Each number is 500 + 50 x the weight over its row's rms, rounded and kept within 0 to 999. Layers, rows and columns count from 0. Numbers have three digits each. The size before them is the row's rms in percent of the matrix's.

# layer 4 MLP up, 512x128, rms 0.185, rows 298-308, columns 0-127
093:469544448528468565500496423459433506319585542540518496507528596515454490452422458502517525510516481493506469484531499460555505563540516497526518456526536607512469519480503490501543490465515464557502584597602426520484561429416488432453470497491450444528514531550485585412548617531626405483497517478539493561560588507498573484449480564505523481487455438449426435465462452531505590475529
100:481431532446478470438462573508468534512529546508571477506580500524490447627437475563473501466539572478525501503450598553560493525448465487484493485577600505535479601498521504413518478443498502489475478438484455540419527483556484474461438566484519623562423451499659569446503525530449492427535440507520460575528530443419564442513475567444522442401535540468519500459495504542490486444620
111:513540465500509423500540467447552537446532575501575446556548560557453560557477548489488486489568521509471499564459475541547543563463450531474484459499512471476530504588457403542518474432483424520481451537472550533528554498452464449532439492449425521510514407444470469459504442515518391580498463408540451420452489635604409552507516586390543444465462439577625484493480506561457470528518
108:521467482449432468508523445471435493540390465535549636612557488501532540531499514555540447471495517481541534457442459511519350521619466458501525543496570557517508487487476523469508471576525437468523491470501539494524526485466464436509596512516497517520477444447472362473466547516516544408541404388473432537549383588526463541492553550525490493523494456383478547496513447521570445483551
113:580543480560469447486426496568526593509558523489573466433506512547531471490502522466484524498500500488543539462427509372465508472561509557439515480484513577412470478454516454521533519528533568451633545494518466492549527452481600449473443562537586486426520554606531455463479609426462471566455524479473515469542594436503565579394453544419503484392489539551500601477467450527522492468548
106:565558450561545466493530565553543456454424527525502503441368544456449505492406408513540446563517511482529575476477533414469497622492394509524464499448403459526396493488549477512553453500503509514537478530453528466562549530542574474510511536497606528553452472614447415446621529532579438409529477533527489481510478454553459514484470478422420520513513498480507562556465510510416460464539
107:555646508496511540468506511555535510501410492462479541488507542506440512386537515478477534461420496474503407553556496464567544508566448503419494426523508480439488508486494521552411544484525553469552479458504445567488483535448572397530508510614481450445487529473452556409440542447492446512468568500587531541425510510478413458447478476577573547487596441554511480585511549602585446429543
108:513512393569395502409476425487440463516564468542536556485495491533490516591471571569493562442564497516554500407465479504554520458500503549393482480483494520518505493478588439495525575527454465504423575446516454510510440519609483503463366492471565532376453489491510576486502557610546570472530459525441468441485522500528500472443474617454454494564519453480509605525501520426452514551547
088:533451515523373440460468383469499467511532520544491424448503533515491479487496454505546550463445493522511495555588539580535449474461446583520626460403486553482508539455558414437506480545523551493531538541465469468517573474441586608346567448389538491465537487472466507520539457500559589446520504539549428515581514479472504455475529466465596463520521500371514504477528471502522548462476
102:534562436520397504466379497530443489536391476448528558428415512502445442446544432503479527492480489481527580552492479403457464509544444488408508483503517473407516498530514412522516489478466583487488551570502496532514594453572518478472542510581618594424461563577436512488479473501469455512503496469422514527465454597570492541549499512547520538516470425498497578506381521592454506508582
099:497475422480517448527560478570462401596515511462570466443490508475491450534502474579558409539526541583523488454533563552486447562582473441459536509464526552469499533503459471467601516529461458458377542418590521461512476531495489478514449472508440512483509521454521545607459584550451597412532421530547585503534557554642477512531436537528467467432469507492493549439415475519557487418513
# layer 4 MLP down (transposed), 512x128, rms 0.165, rows 298-308, columns 0-127
088:474541586491509543533526547411427478554499607426480437501504527492649486421594541495523494487439500495457506501547509504482448457532512427464525517530487400465499582507533495535448576545493494647561577519546466464492486562492515496497502523596492509488550473600531478471513459576644532543555469497531433488569531513512605480557550441520441474577554522472470459531571495394501515469552
097:478457431505463568501523543584521481474504475435427504562476544464506511591473458489427550459586547524530488491466476438441502538481604486503489594426372422520400485554534523531519490482546517553584548541405477426492502569477513608503559455566548539508549592482440569532555428516510550502401504456515509360447505513541452505472469392442518445507451477514532434506442521500467454544501
108:454569561596457481436468538510481497553485532415530500423370512480555477494587511427477415501506520521541480502529452419486510546493517504613430467503533460494448520567516477438611510501446546604534420525526560421478496503377463454592581497447508527509539494551480454439462520384503539476532560503465482524543582513547502468515389518483534533459544419486486503476529548560581542514594
106:566524576473513506523503553438426555522401534532538523484491450516523562491430425468515498570415554513485429515486492411554485502454472586521474550506534606469551462432528632547430431594480539562593484461488500581613514505500495475469554596498568469493527525578496412547521515538469438387498488464532465440555525560476534511519542427591541418510534468468554510508520548445468432509461
112:546499570460502535615416509435422527546492505522524551432542474547532469467522506451477549371486487487554560577510508531548396423530489492540547493470532479492494553407501514470504452561579521504542501483533421533534558484600548449547504533520464502558463462533538588547424467451517464510543539548616549487516490550503523526530475609607591492425424537542384555547457544469482405474492
099:517535476431476503517525423594465529481456459496522461519499479587572500470443472448482463515524488539488553514478457519501509456541556566436548490462562441486565512451516478497487530407502467525484530419520514567586542433496451613469435433480468457531525460488543548561550555617375488582487527517498493420411517474545414405442483568564412453474454505469629485513532510522587569398550
110:556487508470473526439508477504514432568474472531491489561429493520553437425514512512504488549515445467497463494442500595579554447473438537452470519603555503404471547486471561482495517546426497431473517581481512563567535539387544491393545509522444504484554451550373483540404520473454532493480444515408431549594427471448498465458557417386450509423487587509511522460517534578516474462415
099:454527416533452533580549514519430455471450513447488441485434526456510536480515408550580467604531572425525478479525522422396470480483540589446433589452526491454533516471482558468469583567504514522475423530474481556517545470461456575546498444527442519458506509593489449591486482429524516510563548542486630472422468472556535452565515418500424465499570456487553518524535520535502606391467
087:552518391541562499467439512542546507540448423539507501465507438461531485528561493525450448669511526396528527505514497445475555574523457485522506505574527532464509476506497626496491468426432481497424494468578482485598469541465509506540405441544497516548363459492466505538536443462598438486491510584487619541498504533506431458477447545533452469455507495585532580467490452532450466519613
095:409481500427572521513488514515584549466531589475465411586574462466496517444588491445430459512500495498533537495541457519596424502536465477534480509482576472615530494513521468402515568521483528472554523485538558536474435435443531539510452397510478472527546523443461456532514438532494513561550496562401459435458508470453449472501468557523442457527569465287561447457547536515501518514435
101:472487508478519546479518560510487521500520554471514457527530494509432426463496456523398474439375600622503485506509517608489492437498534509516506516569443515519536512505507519495548427485372510529612449514414484445475460524502492483479524398506487593496427499428456687507544456555391511496485496439416495510459397533456450506449438490489515580527512501508443520471550515540519572497422